Weights of a small GPT-style language model, trained from scratch on English Wikipedia.
Size: width 256, MLP 1024 GELU, 13M parameters.
Architecture: LayerNorm before each block, biases.
Each number is 128 + 24 x the weight over its row's rms, rounded and kept within 0 to 255. Layers, rows and columns count from 0. The size above them is the row's rms in percent of the matrix's.

# layer 10 MLP down (transposed), 1024x256, rms 0.125, rows 894-946, columns 64-127
size [105  96  93 113 111 100 105 102 106 100 106  98  96 101  93  99 104  86  89  95  93  95 103  97  98  89  96  96 100 112 106  91  98  94  93  96 112  96 114 101  86 103  93  90  99  99  93  93 125 105 104 101  85]
[[117 142 131 127 121 154  94 130 132 124 119 135 140 163 107 104 114 108 124 155 160  86 113 107 113  88 167  88 155  95 135 164 142 104 113 127 149 130 160 117 153 131 151 140 139  92 110 152 144 149 127 134 127 116 114 133 114 104 106  65 134 109 156 156]
 [102 107 128  88 137 127 152 159 154 120 132 173 128 148 106 152  86  98  98 108 116 123 106 185 153 138 130 149 107 100 124 122 113 158  91 164 140 123 155 138 158 174 136 143 148 160 123  90 190 122 117 158 131 168 121 123 130 133  97 197 140 124 131 152]
 [111 125 103 128 105 140 106 132 128 149  82 116 124 123 136 159 107 125 176 142 159 144  99 157 121 146 111 203 116 110 124 140 142 164 100 111 112 119 141 109 150 113 141 124 129 158 171 112 151 198  99 161 130 139 124 124 120 104 134 122  90 125 165 143]
 [139 103 151 134  86 101 147 127 126 143 123 103 110 152 131 114 144 148 116 101 122  93 140 160 116 135 133 129 147 139 120  96 134 141 132 109 135 135 171 155 169 134 158 119  99  98 105 135 107 150 142 149  93 115  65 185 177 174 113 112 117 160 148 137]
 [120 120 131 118 129 139 116 107 138 142 119 132 101 116  96 152 124 175 131 110 152 117  79  93 114 157 143  99 102 143 137 143 131 140 108 126 126  99 128 141 130 163 110 123 133 137 158 123 114 109 133 125 144 116 141 127 125 118 124 121 104  99 105  64]
 [147 124 138 106 119 131 152 114 106 123 116 111 135 139 134  85 150 106 108 154 116 172 165  93 139  92 150 129 135 119 127 131 114 154 116 152 167 119 124  77 129  93 129 130 159 145 137 114  92 141 132 107 125 126 114 155 114 154 128 134 135 127 131  97]
 [136 130 166 111 184 131 139 140  98 121  92 133 100 139 139  88  96 103 123 117  83 109 142 128  78 128 139  97 129 159 135 149 104 123 160 111 179 178 123 130 170 122  79 128  93 122 115 121 115 100 142 153 136  84 140 119 143 170 127 102 144 153 147 148]
 [132  89 107 123 177 120 136 125 102 139 130 143 138  93 169 113 134 108 146 106 108 122 129 115 152 150 110  86  96  95 136 138 151 132 164 110 123 113 107  85 127 112 141 131 130 105 178 131 113  73 173 134  75 130 148 127  90 145 146 122  81 135  98 133]
 [101 157 131 147 113 135 124 155 141 121 133 139 128 168 142 148 130 129 125 117 135 120 153 166 111  84 110 112 152 148 137 146 115  81 119 124 126  99 130 138 103 135  91 140 119 116 143 157 127 133 133 139 119 121  94 110 121 164 128 123  70 139 146 129]
 [187 119 130 111 132 147 149 127  74 127 117 128 115 166 106 134 101 134 151 139 147 111 148 124 109 147 145 197  95 124 142 143 103 127 129 111 146 131 103 106 111 156 146 121 154 144 138 143 160 164 109 124 140  74 133 156  91 128  81 144 102 103 160 164]
 [163 106  96  76 161 134 115 113 148  72 117 135 103 157 137  96 138 109 135 122 123 120 137 110 137 123 130  78  92 166 135 135  84 125 151 137 140 119 140 113 125 139 146  99 101 149 134 126 105 119 136 140 190 146 114 148 101 106 106 132 154 123 135 102]
 [127 131 173 134 124 156 108 157 135 132 107 102  92 168  90 175 142 145 141 122 135 120 118 116 134 106  88 161 132 157 141 111 133 146 114 107 152 163 138 161 134 138 136 149 137 176 131 125 136 139 120 122  97 140 106 101 106 170 120 162 129 140 164 126]
 [ 76 131 137 106 108  93 120 148 119 148 135 118 137 146  87 115  98 145 109 131 120  83 111 107 111 116 156  50  67 143 151 155 145 130 142 101 143 132 166 133 112 106 115 125 114 132 157 150 157 150 126 132 106 112  89 102 147 109 114 160 141 114 134  95]
 [115 113 107 135 125 159  98 169  97 126 114 121 123 118 149 158 141 114 116 101 121 120 127 121 154 151 166 154 129 131 109 160 161 155 156 122  99 130 179 126 151 129 161 149 148 139 137 114 135 124  97 143 102 103 105 122 107 124 147 168 115 134 118 113]
 [131 141 142 109 108 126 124 126  97 149 162 152  63 117  97  88 110 168 139 157 122 129 124 172  98 123 108 174 110 120 146 107 124 169 122 127 103 139 154 142 135  78 113 156  95 127 161 131 154 137 103  89 109 133 127 137 119 153 136 185 135 124 118  81]
 [104 106 132 126  95 110 157  96  66 141 150 124 106 129 129 136 127 118  94 160 107 104 152 120 130 115 121 112 119 127 166 102 138 134 140 139 146 154 163 108 146 132 145 154 101  97 136 103  89 163 162 176 127 155 128 118 116 114 112 130 151 134 161 111]
 [165 161  89  94 130 113 133 164 124 166 116  96 154 126 156 124 129 121  76 131 119 143 138 108 128 126 136 157 169 127 133 171 158 130 115 149 156 122  88 159 102 141 110 125 116 136 110 162 136 125 157 115 137 139 150 119  99 139 107 128 145 104 139 113]
 [167 164 142 138 102 147  86 140 169 119 108 138 121 206 157 107  99  93 135 135 112 143 128 157 144 144  92  90 137  73 136 142 109 144 147 137  91 166 110 118 120 144 102 141 138  95 117 174 160 186 103 122 123 129 143 136 107 132 142 109 131 135 132  82]
 [123 151 140 137  88 127 128 113 131 126 138 165 164 104 118 117 159 137 118 102 126  94 161 107 177 141 145 147 112  62  83 160 120 164 123 133 140 121 112 177 132 119  78 136 108  86  99 167 136 145 111 118 128 115 157 132 138 154 150 131 117 111 136 120]
 [ 93 155 129 119 140 129 142 127 126 157 132 143 120 179 142 132  96 130 119 168 144 150 152 142 141 134 139 177 157 115 125 135 126 128  81  87 143 118 143 146 145 133  56 129 151  71 156 122 112 165 138 131 115 115 143 148  83 141  91 130 129 119 121 138]
 [105 185 172 179 109 121 149 112 100 146 124 104 156  96 150 136 134 146 161 116 124 151 113 126 143 164 147 112 121 107 119 129 136 166 130 162 164 129 136 119 142  98 161 167 155 158 114 133 142 151 134 143 141 138 118 151 158  97 106 130 112 133 114 120]
 [124 130 136 140 118  98  85  98  98 162 121 139 133 112 135 100 132 132 111 142 110 175 125 135 132 137 106 144 106 165 209 193 119 118 121  93  88 126 154 103 156 130 111 157 152  85 104 113 149 140 143 140 118 141 122 139 179 113 122 146 135  98  68 103]
 [129  96  90 120 107 129  90 122 111 153  83 122 177 137 128 108 136 132 148 131 149 122 135  93 156 150 176 122  88 129 139  84 133 138 108 119 111 136 118  85 141  83 119 116 178 132 120 143 143 111 123  97 137 100  95 187 151 136 125 140 101 169 130 168]
 [193 139 128 118 146 124 108 137 141 117 158  89 111 164 138 131 153 137 134  87 147  98 166 128 110 115 111 146 117 187 105 147 178 141 104 112 140 120 154  77  91 138 104 116 111 126 119 151 130 132 136 152 125  63 133 170 125 130  90 156  99 139 153 152]
 [120 145 111 111 125 109 128 138  99 110  97 114 131 118 124 115 116 155 137 126 145 118 106 163 125 112 115 222 140 135 155 112 135  99  90 131  81 131 125 147 103 116 131  88 130 155 126  91 132  98 144 115 104 146 155 105 128 102 173 146 128  56 128 104]
 [140 159 131 140 127 130 122 137 121 180 149 123 122 154 141 107 165 126 133 156 123  90 162 154 123 160 166 124 108 134 137 136 154 141 109 110 159 120 176 124 111 154 140 143  85 136 160 157 119 142 172 141 141 136 129 126 176 142 153 127 123  85 154 122]
 [ 96 162 109 140 144 159 136 145 145 166 100 104 153 119 118 134 141  98 133 134 153 155 125 112 126 156 155 122 126 121 146 144 191 122 112  78  96 155 108 140 116 161 129 115 170 152 120 137 149 125 102 187 157 159 155 115  98 103 126 144 142 136 111 144]
 [145 147 174 138 146 115 120 132 127 148 156 119  74 146 143 118 136 158 156  62 115 116 132 118 124 102 126 152 116 130 123 109 159 117 182 126 146 132 134 139 112 127 133 111 125 129 146  83 181 118 136 123 127 137 148 134 117 132 145 148 124 124 104 149]
 [134 137 145 161 183 144  81 163 162 125  57 169 131 145 166 136  95 106 125 135  96 158 116 137 150 150 128 167 161  49 132 161 135 166 132 143 127 157 141 110 144 109 153 113 115 114  91 119 107 131 137 115 106 137 107 125  90 162 164 152 162 137 128  99]
 [136 130 110 140 126 102 126 130 109 128  99 105 154 133 103 120  78 158 130 121  88 114 122 111 125  84 138 144 136  96 126 120 137 159 136 118  95 107 127 125 134 111 111 120  81 158 117 165 114 133 107 154 122 183 151 136 108 111 136 111 151 181 118 126]
 [134 116 132 119 167 114 142 141 107 135 139 156 102 114 102 175 138 155 141 113 132 125 106 170  72 140 106 144 130 138 141 132 177 111 173 160 129 185 127  91 117 132 108  98  99 106 151 121 138 101 154 130 140 199 138 107 106 151 106 109 127 126 115 107]
 [ 99 155 176 140 115  96 134 115 139 131 160 126 124 141  88 121 128 156 120 125 162 131 123 111 119 159 147 151 132 188 125 129 109 147 160 120 143 126 149  94 110 192 165 151 126 105 105 116 139 159  83  99 106 161 163 156 120 116 139 131 169 136 124 126]
 [163 149 104 148 125 106  88 145 149 125 134 133  90 141 123 145 157  96 107 131 122 136 200  63 141 130 132 100 110 126  98 106 127 127 105 140 140 197 114  91 156 100 123 127 128 142 141 116  98 142 104 111 103 118 127 144 129 171 107 114 136 106 131 112]
 [136 133 127 168 117 155 124 174 130 117 132 165 121 165 145 128 122 120 149  96  91 108 134 153  89 147 149 133 155 149 149  91 120 159 115 137 112 108 131 127 162 147 177 116 106 137 162 135 131 137 111 169 128  90 147 120 132  92 126 108  77 129 135 123]
 [ 87 112 182 115 128 126 104 161 137 126 109 128 134 103  93  88 102 160 137 147 172 150  98 113 117 175 107 161 146 129 128 114 148 114 101 134 133 159 156  79  99 124 155 193 138 161 149 123 146  86 129 146 114 127 119 129 153 149  94 109 111 147 105  99]
 [104 131 147 135 133 121  71  83  98  66 113 116 105 139 109 140 129 129 133  84 119 152 110 112 157 158 101  89 183 117 146 152 143 114  79 139 165 116 102 140 128  89 165 139 114 106 146 120 155 137 165 128 145 109 120 144 135 124 139 129  86  99 202 108]
 [120 105 134 118 132 137 106 123 115 122  82 135 120 144 125 136 122 131 123 136 131 105 108 152 150 120 146 127 128 159  69 120 126 138 140 107 113  90 122 143  96 106 136 160 136 184 170 118 134 127 169 116 136 155 100 116 101  99 105 157 105 164  74 128]
 [111 161 126 107 117 137 123 138 143 159 115 112  99  98 121 117 112 107 129 143 125  99 108 123 121 124 131  99 147 172 181  74 125 106 152 139 160 106  84 163 148 214 153 146 162  85 121 179 116 147 152  93 159 124 158 122 107 156 148 129 136  88 122 124]
 [132 109 138 140 107  97 101 122 110 118 163 125 132 131 128 109 121 138 113 113 134 111 148  99 103 105 145   0 166 163 127 159 134 151 124 132 154 158 107 118 144 148 153 131 136 123 143 115  73 141 131 134 132 166 129 184 159 141 147 106 176 117 136 132]
 [119 139 117 100 121 151 140 127 168 133 148 119 116 141 164 138 133 117 100 106 151 112  95 165 103 113 119 176  88 105 100 153 133  92 134 103 126 154  97 139  84 136 150 134  74 175  92 170  98 106 118 128 106 165 129 150  58 101 128 123 157 142 154  91]
 [ 92 124 112 141 131  95 151  68 128  96 153 149 127  90 194  94  95 132 169 124 130 140  99 146 138 111 176 169 131 129 138 139 119 126 159  88 111 136 134  89 109  81 103 135 130 148 110 172  96 155 125 105 152 126 129 145 134 116 147 118 124 154 123 115]
 [135 147 136 100 136 134 113 171 147 118 110  97 106 102 109 126 167 112  95 158 104 155 108 114 134 120  97 221 115 161 151 141 166 152 122 109 133 107 120 134 135 156 120 118 151 149 100 105 141 128 146  98 154 103 158 161 125 150 129 122 149 138  94 121]
 [125 111  87 143 201 120 134 130 113 138 108 153 130 148 136 165 150 121 146 115 116 124 187 127 125 130 154 168 136  91 134 113 136 125 145 128 110  90 177 118 135  99 145  82 109 128 124 121  59 100 140 109 143 108 101 155 148 108 113 156 113 127 126 135]
 [127 113 166 143 117 145 103 127 134 144 146 104 123 144  82 131 158 134 156  94 150 142 107 115 135 130 106 159 181  98 130 138 119 151 117 137 120  74  86 145 121 153 140 147 153  68 135 114 125 117 106 101 127 138 133 131  94 119  98 112 122 116 122 172]
 [141 122 135 107 110  88 151 110 108 142 106 141 109 108 143 154 122 157 102 103  82 122 113 148  99 164  91 139 127 129 163 110 152 112 125 143 135 122 134 126 120 141 142 113 155 130 158  83 112  87 113 158 100 168 139 148 157 123 135 175  95 142 116  93]
 [171  93 141 143 158 137 142 147 122 131 138 159 131 138 133  75  77 115 140 163 144 130 111 123 114  82 124 161  90 128 129 117 113 120 109 134 115 139 114  95 122 134 172 160  91 136 113 139  95 135 103 137  97 135 165 142  96 176  96 130  74 116  97 152]
 [130 103 111 138 151 161 131 157 153 144 158 116 153 158 141 104 170 120 170 155 144 123 134 170 122 115 129 169 128 148 154 129 143 109 108 112 130 154 111 138 133 140 129 168 125 108 124 104 128 117 145 158 141 115 106 124 175 165 113 157 144  80 155 125]
 [117 134 116  90 124 119 120 162 116 109 145 165 160 110 148 166 123 171 134 115 140 152 109 112 129 122 107 129 152 109  81 118 109 109 144 129 164 162  74 104 148 133 130 136  90 143 170 115 139 139 102 112 124 159 196 106 116 138 115 102 119  84 108 169]
 [124 125 130 152 126 139 146 105 110 158 157 136 111 176 133 156 112  96 100 142 131  96 121 137 116 153 152   0 126 106  95 112 119 110 137 132 138 115 120  82 145 160 142 114 126  90  95 145 132 136 109 139 144 117 126 194 119 155 155 153 139 131 111 150]
 [119 129 135 125  95 151 122 110 109 105 118 104  95 140 159 139 127 141 144 151 148 138 186 115  91 173 159 145 142 144 116 114 146 132 130 118 163 143 121 137 160 116  86 142 132 119  94 116  98 133 112 134 108 122 137 147 137 176  92  45 130 129 172 179]
 [146 135 105 141 162 124 179 107 126 158 112 113 135 118 114 125 140 182 122 171 130 108 123 147 115 103 106 130 141 119  79 115 135 159 123 130 165  90 110 162 113 122 127 132 125  89 133 158 148 150 121  92 120 155 175 149 105  57 174 140 124 116 164 110]
 [121 120 101  97 109 118 104 113 173 118 152 124 121 148 129  93 120 133 103 108 159 122 161 148  67 151 125  99 152  97 114 124  96 149 145 116 146 121 152 110 135 160  87 157 100 128 142 115 141 144 131 146 113 112 108 117 131 133 134 150 110 141  99 104]
 [128 120 176 139  86 131 159 145 135 157 138 131 152 115 111 123 141 128 116 160 138 120 128 157 100 121 113 129 107 122 146 100 123 108 112 111 120 124  98 109 164 128 113 143 123  93 137 151 134 160 148 102 141 109 126 144 145 136  97  92 153  91 100 113]]
# layer 10 MLP up, 1024x256, rms 0.127, rows 895-946, columns 64-127
size [ 98  96 110 108  99 103  99 104  98 104 101 100 100  96 101 103  95  93  99  97  98 104  99  97  92  99 100 101 109 105  92  97  95  96 100 109 100 104 100  92 103  94  93  99 101  93  96 108 106 102 102  95]
[[196 150 147 116 163 115 103 159 154 104 114 175 156 134 155 134 110 145 120 101 139 142 174 182 154 100 123 120 113 173 140 131 139 139 130  99 152 140 131 112 125 116 106 110  91 104 109  98 128 128 146 151 158 141 112 143 122 137  80 144 167 137 130 131]
 [ 82 114 122 153 151 150 121  99 117 136 151 132 169 104 141 114 103 118 119 147 121 125 130 101 121 111 141 116 118 149 145  84 109 140 163 138 164 119 133 136  88 122 120 113 159 146 114 134  94 107  96 124 121 113 109 119 135 133 128 137 152 131 138 123]
 [ 69 163 138 128 136 143 129 123 123 144 160 116 124 108 130 137 128  83 131 106 121 151 104 101 171 100 130  98 158 140 132  98 103 125 132 125 103 148 128 144 125 130 116 160 149 126 121 125 170 131 174 116 132 134 130 118 156 116 102 184  91 125 143  89]
 [103 129 140 134 127 180 118 146 142 106 118 119 105 159 168  62 122 132 130  83 144 141 120 141  94  84 123 123 143 152 116 179 131 161 137 120 130 177 120 123 152 167 159  86 113 130 138 110 131 141 112  99 100 152 115 126  94 130 156 120 116 151 138 128]
 [127 123 138 122 129 104 147 171 124 140 104 148 161 134 123 139 111  94 102 127 137 120 114 145 119 141 177 127 119 153 145 132 147 129  99 186 121 106 140 136 111 135 137  98  82 100 114 186 125 138  70 106 158 156 162 155 163 128 104 112 112 155 122 153]
 [ 95 136 112 153 114 132 113 124 123  95 158 145 129 118 113 154 155 132 124 114 110 143 132 127 147  52 176 104 116 101 125 113  97  93  81 161 150 135 131 138  98 146 145  95  98 122 124  88 108 130 106 157 102  95 121  96 149 130 140 117 123 176 186 133]
 [138 116 140 108 127 161 169 155 102 167 115 116 127 137 146 126 130 140 180 136 166 142 123 113  98 140 122 126 105 204 136 124 146 134 142 160 149 125 141  86 107 144 130 105 158 107 102 127  84 138 130  95 132 155 132 112 139 163 112 139  97 120 112 122]
 [113 130 152 159 141 104 103 136 104 146 126 133 122 133 111 140  99 107 157 110 139 137 141 150 114 146 130 119  84 131 140 126 102 133 115 104 122 119 133  86 134 103 137 149  71 149  92 117 129 107 160 165 123 145 154 148 155  94 117 151 135 151 125 104]
 [138 175 150 101 117 148 122 141 154 115 161 128 151  95 133 126 128 150 117 156 113 130 148 131 171 105 126 118 134 133 129 125 137 119 101 127  78 100 146 171 141 205 131 121 117 150  73 112 143  83 105 135 160 102  79 133 166 120 124 153 156 158 130  96]
 [ 98 138 105 171  92 178 161 163 131 152 158 148 131 147 138 131 163 130 150 172 121 157 103 109 153 157 143 115 140 107 130 172 107 188 112 151  94 134 116  94 167 111  90 140  93 154 130 155 127 141 140 133 161 139 155 110 122 129 116 138 131 131 115 121]
 [100 145 113 108 134 157 130 133 109 126 127 122 160  93 122 156  95 165 144 147 107 147 137 129 156  63 124 112 139 129 174 104 134 137 109 107  97 165 128 153 147 111  84 116 110 123 125  95 126 127  76 142 100  78 154 110 168 126 122 121 106 149 138 170]
 [150 128 151  89  99 168 147 125 135 130 140 135 115  82  95 155 130 103 104 113 135 180 130 140  95 145 125 133 113  89 119 116 165 157 126 126  97 103 129 115 111 124 137 140 118 117 115 121 131  73 137 158 139 151 169 156 124 114 126 131 105 127 172 149]
 [ 96 128  94 140 137 124 135 116 180  91 168 122 122 138 111 153 148 123 122 147 160 113 171 102 111 135 190 119 111 135 159  92 140 108 112 137 141 155 140 129 157  71 126 117  86  78 135 117 157  96 169 142 106 127 148 126 169  98 118 178 158 148 122 137]
 [148 148 160 156 144 142 150 151  99 137  89 122 174 132  79 170 105 135 107 129 174 164 127 150 108 127 122 135 111 142 128  89 119 159 133 165 122 133 153 116  99 143 116 144  81  95  99 135 103  96 121 125 132 126  99  69 132 136  86 134 153 136 129 111]
 [ 98  81 115 139 137 136 125 161  79 105 123 114 131 107 130 137 135 124 148 110 137 151  86 130 134 119 152 113 133  51 122 137 147 159 101 155 121 110 123 157 129 138 134 133 162 145 134 115 113  97 117 130 141 129 154 125 142 141 151 190 136 129 149 124]
 [ 93 100 126 165 141 135 152 134 112 119 168 177 138 107  81 194 100 130 113 145 132 131  98 138 131 111 124 108 121 111 113  98 104 111 101  81 167 147 138 132 149 117 126  98 171 139 135 134 156 120 142 174 178 120 113 141 191 154  93 140 151 159 109 111]
 [108 147 104 107 156 146 101 113  92 127 137 135 146  82  98 131 123 149 119 148 158 129 136 130 145 105 143 138 134 125 102 124 167 160 134 130 133  91 136 172 137 125 100 144 146 140 127 122 119 137 139 134 101 107 149 110 143 116 135 117  62 141 129 168]
 [152 105 115  82 189 124 101 158 127 120 106  80 123 100 148 146 129 119  75 149  72 142 146 119 120 126 143 108 102 150 138 146 139 100 154 124 131 122  88 127 153 154 143 116 108 109  96 113 104 122 133 126 169 167 141 108 179 113 120 112 160 110  96 145]
 [ 77 144 167 101  99 110 120 105 123 185  83 146 137 124 135 117 112 126 141 150 121 127 167 136 159 101 146 126 112 130 151 151 115 145 137 138 135 117  98 183 139  84 164 102 124  83  94 123 105 144 129 103  87 145 110  63 172 146 145 151 110 135 133 105]
 [153 104 120 141 129 117 132 129 140 115 128 118 111  79 159  85 134 124 102 168 132 125 130 112 140 116 145 108 163 105 136 123 103 154 172 141 126 112 139 124 139 170 120 145 137 135 106 105 142  81 129 181 130 170 139 146 116 155 122 121 121 142 141 119]
 [142 139 149 151 143 133 123 178 125 123 129 116 114 131  85 108 133 109 139 174 126  94 132 100 119 116 130 105 147  86 103 154  88 145 149 133 119 164 124 179 117 116 132 125 132 128 152 129 146 143 149 129 108 122 121 145 146 138  76 119 135 105 135 174]
 [110 131 159 132 125 148 121 135 103 151 145  59 146 142 133 144 121 107 118  87 154 119 133 131 119 124  86 109 136 109 124 124 101 114 113 171 145  86 123 107 120 202  74 131  94 123 126 150 146 145 110 141 124 132 121 114 130 114 144 143 103 159 130 161]
 [118 188 112 119 131 134 152 134 111 113 135 127 143 163 111  94 118  98 130 138 114 157 154 103 153 145 126 110 156 154 121 138  67 117  78 122  71 129 128 126 111 139 111 121 123 111 142 116 149 148 130 123  90 113 131 146 175 171 159 131 111 116 123 127]
 [141 107 104  96 165 121 167 134 119 119 112 116 136 116 159  98 154 147 104 114 136 149 138  90  90 137 140 110 111 129 115 134 144 124 134 108 150  84 131 138 151 119 135 138 134  81 109 123 142 112 145 144 125 115  85 135 126 128  76 156 113 142 108 135]
 [128  97 127 123 124 149 109 102 144 137 137 128 141 103 109 157  79 174 139  88 112 156  80 117 142 115 121 122 170 123 104 123 113 106 128 154 124 118  85 110 141  80 106  85 181 153  86 142 138 158 133 111 127 123 147 118  94  93 132 151 124 164 169 130]
 [143 155 123 180 145 112 141 130 120 158 155 167 142 156 126  87 118 107  66 143 163 118 133 132 102 139 155 110 131 113 177 118 164 141 103 151 110 130 130 105 154 132 116 118 118 145 128 138 145 112 126  87 105 152  88 132 166 131 136 131 108 171 159 154]
 [149 118  66 123  88 129  70 114 147 144 103 138 143 132 145 100 110 123  93 158 107 140  74 118 143 143 141 104  97 127 164 119 117 109  99 140 124 137 122 146 124 170  93 124 122 103 158 153 103 105  83 160 166  85 115 144 140 136 116 116 150 116 152 147]
 [ 79 120  85 138 122  97  98 115 120 160 178  95 112  71 137 110 154 143 107 116 165 144  89 154 112  98 142 117 118 169 104 111 104 196 155 126 144 134 161 116 124 138 135 101 162  96 111 125 110 168 122 148 107 148 125 125 175  98 115 104 152 142 149  92]
 [ 78 135 134 123 125  80 119  95  82 120 120 128 160 110 107 127 155 112  96 104 175 115 126 141  81 117 135 112 129 172 168 123  93 129 138 127 132 152 110 137 125 149 131 113 138 165 136 102  90  94 159 139 142 159 132 128 172 124 154 133 105 156 145 167]
 [131 121  89 120 147 134 104 118 156 139 114 114 145 116 108 134 161 130 163 155 135 135 145 127 144 113 152 106 155  85 125 112 110 174 113 133 109  96 161  97 140 130 135 144  89 108 119 145  90 172 127 150 123 113 117 130 207  93 147 147 172 136 131 169]
 [ 91 173 119 113 105 140 146 150  99 121 156 129 142 147 148 169  95 126 121 144 129 178 147  77 115  91 150 100 115  97 160 160 100 115 114 114 132 114 141 149 139  96 119 133  95 105 139 153 114 152  73  98 156 134 148 118 147 140 136 130 136 104 151 117]
 [144 135 143 110 125 103  82 135  80 142 147 122 132  99 140 103 111 112 140 119 157 157 126 140 129 125 121 125 142 141 117 176 146 156 151 159  70  93 148 123 124 154 154 142 118 106 110 122 154 119 174 134 123  93 177  97 126  86 112 136 127 138 128 137]
 [131 104 109 103 157 115 188  91 155 132 117  92  80  74 126 126 129 142 150 145 134 155 114 120 105 102 139 117 135 150 100 181 123 142 179 101  70 172  95 121 159  92 135 136  98 131 120 161  97 115 100  95 118 129 153 120 117 136 115 165 116 134 167 145]
 [132 125 127 139 131 132 117 125 127 125 135 126 159 135 171 160 157 143 122 130 138 141  94 170 135  68  98 127 139 129 201 127  96 147 106 104 125 111 125 153 156 120 119 112 143  94 167 183 117 143  91 106 150 152 100 114 123  93 130 176 105 126 112 176]
 [127 134 141 108 135 116 147 134 182 120 127  97 123 172 125  73  93 124 101 110 148 135  95 151 124 135 141 127 101 158 110 133  85 153 165  98 164 133 108 138  65 127  97 128 121  96 102 126 138 105  92 132  84 137 112 122 144  85 129 127 111 202 117 155]
 [106 148 158 120 107  99 135 121 107 181 111  84 139 169 101 167  99 150 160  96 155 158 156 137 127 121 156 120 117 120 155 144 117 109 133 186 115 192 128  99 129 148 150 104 116 154 123 121 159 138  78 104 131 141 129 149 151 137 113 122 156 142 112 131]
 [124 192 151 111 149 114 106 122  78 114 165 110 137 121 148 167 154 172 194  81 164 153 101 131 127 108 122 127  99 136 167 156 140 101 122 109 117 156 149  91 128  95 106 123 163 151 140 135 146 143 130 190 123 114 146 149 125 153 144 133 109 138 167 126]
 [114 135 119 112 141 162 163 149 156 146 142 129 125 153 106  96 135 142 119 116 178 163 165 125  92 143  97 141  98 141 158 146  93 114 130 162 136 150 185 119 136 143 163 124 166 136 140 149 126 107 131 143 128 149 102  96 152 139 148 132 110 108 152 131]
 [148 146 120 134 112 134 159 124 122 152 175 105 134 140 173 115 143 121 107 136  99 107 141 121  99 109  94  99 106 139 176 138 130 172 169  81 173 126 131 143 145 102  87  75 147 128 120  55 182 113 129  99 128  97 134 156 104 126 150 136 144 172 133 170]
 [166 154 101 150 131 127 107 130  86 122 102  98 144 124 136 100 116 110  80 115 117 117 112 141 144 111 101 124 126 151 108 127 147 152 104 131 141 151 162 115  98 159 130 134 137 145 110 159 137 123 128 133  93 133 118 110 116  95  96 173 147  88 123 112]
 [114 154 159 115 141 158 118 113 138 119 173 175 134 111 108 129 115 151 120 122 100 157 159  99 112 121 137 133 119 129 118 147  87 174 105 120 128 148 114 105 157 162 160 118 120 122 127 174 136 163 120 122 138 137 129 106 203 127 104 132 107 155 156 135]
 [123 142 144 129 114 147 141 105 112 108 146 125 136 121 117 120 139 104 104 134 170 161 136 130  87  83 122 104 114 135 156 159 115 116  68 127 116 139 121 133 113 164 134 113 160 125  93 150 172 125  89 112 130 145  99 122 159 135 128 126 123 156 157 131]
 [155 134 118  95 173 138 153 113 181 123 101 117 121 172 143 142 133 115 116 116  97 141 148 139 130 144 146 111  89 137 138 127 133 105  95  87 100 162 129 116 165 145 138 118 139 157 128 146  99 116 120 183  94 129 104 150 161 128 110 146 127 127 122 111]
 [123 144  83 153 156 148 130 132 147 173 116 135 121 138 137  91 117 117 185 178 179 140 125  80 136 137 114 112 118  93 113 159 104 144 114 149 124 132 126 116 162 115 121 110 146  76 106 186 126 138 160 116 135 105 125 108 120 150 147 125 147 146 138  96]
 [ 74 154 112 161 128 159 129 104 129 143 129 118 150 133 170 109 123 139  86 104  89 155 110 156 100 141 122 119 106 105 148 135 107 150 140 166 133 128 119 127 113 132 116 122 140  94 136 114 109 117 123 121 101 140  82 105 177 131 125 136 172 158 156 126]
 [130  97 168 148  96 150  69 150 143 124 153 156 130 123 140 105  98 174 151 122 158 120 124 135 102 121 138  99 125 124 124 187 126  85  74 142 105 146 144 144 107 171  86  82 151  95 145 122 150 157 172 164 103 146 154 150 112 119 159 102 154 158 124 121]
 [103  97  98  93 131 131 128 155 150 136 102 107 129 129 114 148 114 121 145 155 102 135 107 146 138 154 138 111 135 137 171 150 155 135 150 136  88 115 124 131 158 130 127 143 156 119 123 186 147 153 139 154 150  99 103 146 159 115 123 128 174 146 114 145]
 [114 139 174 140 146 149 133 136 121 124 132 140 129 146 159 115 127 120 163 104 134 138 154  65 132  90 125 145 141 108 106 202 131 107  96 106  52 180 113 129 124 173 133 135 152 118 140 134 121 125 142 140 102 179 115 124 120 129 159 121 125 131 182 132]
 [123 111  72 139 180 163 128 145 145 148  97 107 140 157 110  94 110 132 136 130 106 173 136  97 124  83 101 104 147 114 149 131 101 140 143 157 115 128 121  99 122 122 121 117 138 141 134 114 107 125 146 120 121 143 142 127 146 113 159 137 155 119 144  76]
 [112 120  93 147 106 144 152 122 143  97 100 183 144 122 132 150 161 114  82 169 160 105 136 146 145 117 180  92 122 164 101 128  87 142 128 163 107 148 143  86 188 147  92 144 110 132 152 162 117 115  90 106  95  78 148  99 156 114  78 151 176 127 140 110]
 [149 144 114 171 121 120 131 139 110 105 138 142 141 133 127 154 125 135 131 144 128 144 114 151 149  95 128 118 159 138  93 173 151 138 136 119 109 163 139 135 124 147 134 139 123 130 101  77 149 106 188 167 123 104 143 159 124 126 122 107 121 148 151 168]
 [105 111 123 109 190 118 121  81 146 110  87 134 114 130 145 138 110 165 142 163  86 134 114 114 113 117 139 135 124 149 156 129 136 131 135 119 110 178 151 124 105 135 130 121 159 123 130 110 139 129 152 170 109 143 118 112 158 116 132 131 111 130 118 149]]